Part of a small language model's weights.
Size: width 160, 3.32M parameters.
Training: a variant of Adam for these matrices, 155M tokens, 4857 steps.
Each number is 128 + 32 x the weight over its row's rms, rounded and kept within 0 to 255. Layers, rows and columns count from 0. Numbers have three digits each. The size before them is the row's rms in percent of the matrix's.

# layer 5 MLP up, 768x160, rms 0.104, rows 382-402, columns 0-159
106:088159149133104055105167103103090067113140163150119142141132150106130128090185164137163085083131113135175106116117100087121146136077146132137116139143129150100168050147068119145127096114168144159153134125121151112133104115198135069115207099121140121122127126126165072193075169105073112094156135178111124103102163094165133157162090137117114108099180136148124178102102135191107159174176160150120160161139142076122155152103175074164204124174101139091056172093096121137102156146159110
095:130188167089141079098123108143125128130135150099100155119131118145070146165089140114086129143076114126094103116106093062103104103050101124170126111183133065134150132102108158123156144107181143135116167117116151142085082126119102138157194104159087172221130146180113102154091119110100159111105110116128158147164195138074153153186063074060124173151125165184143137150103042122119124116155116125134106123155143152184153145081112125124113169186124107135179107189185128108147121116139129
104:089175086161108169193191114092137105159114115102111085120107117155125156103090139126183137077159119110122128124115098084134086080126113058099092143155143156156180104078105087087104085127082081117099150195178089117105100113155128084176165137118144157098114176132170076082140145057131175132155150159093161155162139143099132174141101136090151108087153131119135166121114096139107224144147155127163173155132123155085104169155134121136165205131093175127137097164129115193109133161151130
108:088118093159082123163130117199100149146061122139153139104150111117110133052142192143103112097112096122100118152126105085130105120157171174090121079145161131111155115103073148128151117170112118136128137137183116141117083115107120132067161181088130194130090096126077105101098093174100096127139163126118165179107100150079145116116162139121101149090091191134164127165081106176152194186128187156102215157069142119143121177152129091114190165105126154095121109093159142098153080160169146
106:106157150197122142145097146139094088156107123135145133068137178107142086103162144103095119157177131167132123161106112141091155105110134079156090077158111084056105135124115113113114109163116156060083171152126188183132199111152075088082126133069145147131083149131143154114109099081121095129126106114118113136142122073123135147126074065112102155131162181131110110130099156103135191175122188138076114106159065099123103145140124085153209186134164138169123136182153189146099150075142154
094:079122146179144119107097139084084133056159107072134126097126195122179188126105142127122141126094082151128117139097115152180125120138123088068170176107105139164136137111157155152116138133194182119155190096166112132080055093117121114161101126116123132182078122201115111134159138145125120141144122094087075135151135132135162055078123127070130122122124187097091112111104151181073118151116156179136119150173106121148151096122121154106122152094091139110144112136103167124168137186197226
101:117136210121131123067124151128065102130130188095128100094165162215101143133099098149153144129172076118107144098129088145147138140171134119084058084107125074077108151118088128188169116101118105210129125162101081111149130111124131136119146085137148111198119187160106170164129116136090072137074104073122089112140120144148151070157088126157137106169169208084140115145108128141064125140170155127183100172138083124157169152115137131117170130125143155132157146143086129118108183121157163
096:144094100119079102177135162124126151100099162068182123186153087157084132195126119126179143135126056111082171183133149126135081053156124167094113113122105139088117147118102125127147107164139084142108136148168141186084175106111138054105181152151095178119097166099132124128152165116205153094134188141098137078145141103189108180119114083137105139069178142068120131113106166097107117115170122141087122100112104161119209152133109119131153106136111188137159116163135152145084097118089132
092:080149133143092166175114099130190089200143091116119148100173147175137137140104168166078120139138088096226162106096130106114133125107123135077127128178133201085121142152135131186125105113110137141091094093153159195125110137161122109150158148123100200226144184124182072173126098120084112094123162131090126103136129071122152148077172132094146178141157146147063100137138142089115131123114100146090062155132140176119117162165134116099130123169137090144125137132101104103113073078160123
103:094118183102113130193121149179102116141133119148165090178125106172142098123090138144059116104145124124167170088173139130136102064145163121179131115152155140072124158091092068128160121139151187169098094157168143148081116111086094151079141127038068102130106152137148141135097083192142139155128153139150124118144139091073152172154149107083062126151133160142133150130089058101086117131104125106145139092121149076116092170133140122112178107187118124155145052195108121093087140181153130
100:123069137106113120122179099153140107121179150099123142110160176141084163095145147100127132144131056086149083079122085088142103149144111123175147078117090112019121074170120112105165108123147079136154134122131106174091134095133135154088196115114091122138112092145153172154096108144148109103127150125141099155154144180091106100084140126122125151147107142138122120158154155206105078127194158124154112139050163162223096148144152135104185071116142100130183169123095138123154106090174182
096:120106106110103123129135083121163107092061130160144113154144117095078097112185176117147092182091083132074153157091151130083133138137096115198122086185150149097164116133146191142163125103165090128073143194155186120125076130110096110172151150070110159143119125130127118120112081127101170120163110154107113132095115201124100151097162177125106141132133121192120142197115083072159196137227106135126176119140104142109116139161113118129130169082116152139166128118104153131066174090087159
102:119078145194094093229194120164151086197120177101115132169133127140136135094134130134140051115157116114127089117078161122166139103146171109149099055085087139116089117111139127083165117143084120170093164158125121172153093135048118128146116138155107114141096129119109124101138169162168156156127151142094182197124103060131159145120083112125125128123109107131131186176112081146086189125081155095142144145088143122184123173116144091125131111119134179074102129145124105101126212148145137
095:148127167063073106117122125166097133100074166102113192121139097094141134118120155099120124108088118129154163116128124157250090114130136120114095122159200182127130104119188193080164120133138169152085112121174155161135149079094074135093184152101180099109114120118101155101113128155139167103120137151119156126134157171060131133159107068127163138111178107124134116087151116127131172097139102097111071128110116210106145138158102084188144191161127092111100098130202138093103136094155126
107:113147151114144153125124107096133200156107203098150132140106153124137125143115113124116112185167089080139088088143129159090079118153089149092089081134162125110170091109156064089105101147168129126169120123096165128125058087101143079113152163112150112117102172102121131170109159166143187150106149149086149124107176134104134191206156103142139157085110147108127107104105066127066115140107108135139103228179165121121168094136111131138174207143108134116099144087139090159149175209152108
104:129108096099157108139139124172137146097111138123158115079143104191136126164178119105130197180136108109167145138112082123161110113127060107196145141102135115167073119159118104103096102098137081123122161012126082147139075103110102179104150165129179155122153177180124102093176104121159057129070125155144096142130123169129092131139124141133150149137146150127087144063160143063084090182129110132129073193161153113133115110141086151113197186143142140103122148123146076134089171164110161
101:105131132143163147149180135145153106144139117135125147143109110143121104107142109136081144098150124113115107170127121072131097117187084147161154141059101194120101117117097070062142109151102110116101121157153134074141066142147170144110206177064085071116093153129127107116123158110130134125070140128136095095116129095180154110100148117101078091078186196173104086201099135097123143160116119123184110155161154231145175126121141177085155178104147164173076090111145103147149105138161150
104:127117112185199149102208063162125124139134157147137142140098120180121133164163115137122148060052097087126109115100071089096111065134151156125147100148100094146077086145109178089111100166170055182131114104097186078137083103104147142184160128129119086165106138184108133142114105123136110167131145157116106107122191166129145092154151093110143135099133134130136135162155109175135103147119118116026160191130082148119131137131070099111118171174095103145136131133136076152143190106145151
094:091091126085126118106140112173143139128106153134109193181178072163120096126084134106089077091100136120141153109082104153097140088125119094161138141162144118124129106086069081165203122116190124106144109132171097193134172185122083115082121146147183154191151112187145101113106132144099117159108122154112114161119154122193144178118118075167142096126097113182180167132081147074126130173115182145155063128092139118094100139127121094047149124086121137099109113103101127100111130172148202
104:094167146159186141138116133126098159088158074180154108062122126148136123088152130145096087162172106166042184135136164140130126124129096105143138127138142129147132151164108173165132110162182145124082126128129140095149083088080110155124127148102112147189097168129064112179160086142149029099153096160053161125095158120112132056090137112124092085149105141158139146119096189133102138168122118104084074142132064101135121158098117086111122164144115083124150127159115129138139191164184199
088:102145116127137104116127142185126121032154119099112154111130140175071163154077128147107174130134120113054117119126106156209046069120138126106163108158141173093179150119129208109131138143084176110133145036158095157104119139130121128069111139140123112104127204169077127142150168176138122155114177103129128160067126123137118132106152122136073151127122163111201124119122120059102173121110122123140075128146086124150075126067141122158176126101086154181116106142155133089122131176136127
# layer 5 MLP down (transposed), 768x160, rms 0.0815, rows 382-401, columns 0-159
102:121127099116120152107111129146176186095126146146164102112088130151131149129122085097167157068142110098090138089108135167128151153085144089138163139106076211067141168147146141097144196103153182161161123101107150115110100085181115146157118113094108175169056095187128106090107084124091109174083172106173181172095117097106107157110117144156129175157109126130133149112120083095145135141117116129130155067084131123129152084180145154154154084149082071095140113144171119116148186220102071
090:126107161098074122118173153133092132143104106109122135129094144131172141143155098087110215140143142050151101157117164144106084198157148156056154158087101117118132099147109144157109119175033134146186127158197143145177140119121119170125112132152141099145120107127109139162163122132138088126130130072167110118130039086186101092044173156108077164122139078109197129135161149144074092135085157114154135181103086110091085170118134134141169124068149123125102117147131163110111157141112132
109:160144125095151114141158188152142046078132142140138097089142155121177102125060108147140112060120081110138092147116089155111161112097135166167148119153130196113113073173123115193133034143137149190118121106169098140151145134082113080098156113192105127137146159150116155112114126106130080212132163101087117111114115131137125100089140145132148183156129120084090136154137041126160130101135109169139082139203138068133196096168135103165110151115134138100166164089144141137131106142101076
116:139169140142161164170134088111157183150104099128135100141119124082108119075090099051096113162103130141111178132166155201144116116162119149113096187158111128105138195107148116147143174136140129142157107094105101121105152117161171079144136142097133091093150164108117149098138103138157120194109128128123156098068165083127175109085181171168156115104111116144080170145176129087107119102127136103147094141088095162069079118181082208115129166088092148055113098134194134119047165144119096
110:114094087107128075131103158137126133114056170147082076082140075154087164160122168116126117135161097155099102144129131113165121135090183178137084113134088127135073152112101131140141175095164083161161209123139101121166087120123088151144122151166105128129147116130112098116154114111124187179206069086100169099069114108094110110157125150163097107122123126135123126138120151142169095158107165135212114183172151133091140051122123145139098154145092119101200127206146095121096075170161167
090:148155094144123144116143141147138151180134109156137165113142109157128119137151157113164121045095104110098115106127154080145137128143197141035109060163129179105157125105186108128106174154068096093079127077119155105135151170105109110111108121152106184122129142123117152166120131174142104116135122145172119150132140076133057152123099118179142043182122130164140185128171141117163160132153156101135099129084127175142094125184116066165135131086088114146128126069039113108038164148130096
107:164150114138118120127061079162159156105099140140110156163087167131151094125114104152073168142120147076106114124099147163158169153106160098107122176193132106118125154080159077149121159144132123168159075082165072173072175149041080108173136102120184096106116080153120144116107128139115119200119114152205120155105127105133079120112154163094114126160106147166139131096135061121142070105171133225114145157161107117066183128145139096159131114138065123173154136117095107115104158139109124
091:165127068108123113113114172135108187105091133108172151118127159148129145138147075116129168172136130108066184121137151089168170132086123083103086144097112174168158130120092117117117171174149115173085098132187153114140125111075084111146116169158159166166116141089166101128179107100120133104170114097161118160104083065164184065073128141111183127179143136139150149138137124088103184124102087121132102076135163157123090115175104120154087148148152156144116156108078157118107050148107021
092:107078138144098193141060157091188093167202141129155158080133155116104135172128173143084135175141149111225109112150145127107113098148085144109120072104128173160095147175114118166102170096132103112115079086183157121064116134132074142187122112066087157150117150136200110082105150070118156149115113188130171112124162140135132154067170148132168139106100103111097127132193137104092115092112097132139115148136122156105134108157145154113094112162129170119071127156135085128179083117111081
109:102182134097132143174081154133119103161137119132089127117115133148155108126091174186049114128110137124130165143128159096086110061132193107170116161095163087158157070091123124164071111130151165157147167121132133093119168106113147139125137103101132145144116066152158100096149117114170159139164180053127089136121070203077083107159131096133085153124155180128145119105127166207046075123141144056116135144145106077107153081112133138185132071147136163159119139127120115155157141184136163
103:104131115144108165136111142081074141075119120111154145126093095065146134099067113128165131171120122116152141161131198189223169171160097141156117138089131165130088124107161076140168135123108196127114146140120124101162137092090110197097110116164137129102124067083172153143115164087104152121153126097152149114113142231155117092127108054120156138108142105122164144139098122078098176172139076124176098134149081107077142115135151150188124160129108095140139117081115122219154099100104120
083:146152160145129114124124176111144102155167211121111197122172118182170091136128068094079101109158204168152124117130077096110134126095135124098136125138078132140115144163165144097092118138094103043112150079104068105106141135157133076128134140121109142088147111110171129097138125170130106127119096122176113123201126116091105132148046072098137121160141150131084123084163176177088140147144069085187176114088129143085160096109154150140178089145117173186144137150119125144186177156088127
099:201129133094143133105096130124108142173134141103129126120141121170176134158132137147093115178138092110083108062091125175076062130149095218126181164159134052146164089153140074147097130123153111145111107136129113134110104165110140136182168111098089174189151106071141108108075149077122182118135106088168128131136121160186109090153126128122111108153155146155166131104158134128163079123093095163160130170154072161096109111136053106156112158122146145086084093142164108119107091075213172
085:071091150100180149076185091160135169153159101135129127099145126135097133140069091128115103106135124099152092077123113129148114132143189068134126085111080138107142126095082145125113160108053126097107081085088103078095194163092174154153135164140145074138131102125165149127105139137103099149179133165182127133162116127124144117195179195110074215148125101150088083102173131137093164147189081125185127093122127159105119089174163164104155184107118141122111141120143119137203128115148110
098:097071138088127104100041076114129125067085134124109119126128147140154135086147136218131161183125162132125124116179125152127162121105070106088081114205095093180117166098150091147113175142130136083113122189123142117128109149128113133176161131153103112147163117113169112119086165198105148188149092149101133197108134139092191091093116090114135109080129144090166134129180080144104075151114147148093104093162143136170163120126146151105143171127124079113183114086131210105115172139098130
093:126164136119172174122099130159132136147121116054125140088217093073099111153119189122128125120126102160142120171160072138107139110134151164119099123102142062123103135127164123133113187112126187150103149090196155106123144170166121135051117089179178159089104117135128100062164128098158111175106145113240119130125115180119096114095106110137094149147152131115091081109133163133169122128161096108165074179152088117042140193136097152089135111115132138106114123114160116099126174088083139
096:085159169110127057170123149115125143087111143153111150115116176085141102121184106123128095146160180162123192080144117131080113065102134164112168149143141135092168129201116113173186148112138134139158104070123124117063103182200159133117115104169085146142098116150132114129135047141075078123152077096186146066132158148099093151123117150136139148118142110119098094077134152137075145157103135153119162106142076153083151232131157095117191163147150111099102091153095095114119137108138143
117:125106123116131121121150142153077133109099114109139106041129092138144152107145118149099161118105109138167084111019074125112182113126109100166112161123155142124158148121100196116159078111126119142134137163147130147168084105158099052128088146164089126188108185152133119141176140112140107181074057115149140129127098121060134121124145211161116142142110175113170161124119187161078132084137099147170165085079106146145127176132129144107115121105181138151116156171123140121051137090197080
090:150049115133117143094104138121134186153175081150112073145124125119147103134108099123099157160110114108091131150147145096134175157190124122111110074160150167095093137120156111124108129104092111174114136114137116108155187155176098084133200095111131112196163099119143141100136150148082115145083106102112209133087141092171131053112134157125117117110104132176136112204123111212147132129140194128110212106151123040125142131136109097171127138101137177067144153184092129086117092098091153
107:133126122084097109129137114107176117131151160106108125189070080157180123101097182145116153137039054163141152152136082079155141178162114148138098132108126163150156090080168104102131254118137102157147078125083177056161120165116154131119147141109111134110117128154167156125127108103107177142156118119103134153073076064188154182075179104127133097105135091117128128118112095180131095098134131130178121178119092126094094129138146125153129110122120095119131157155102151156088147185088168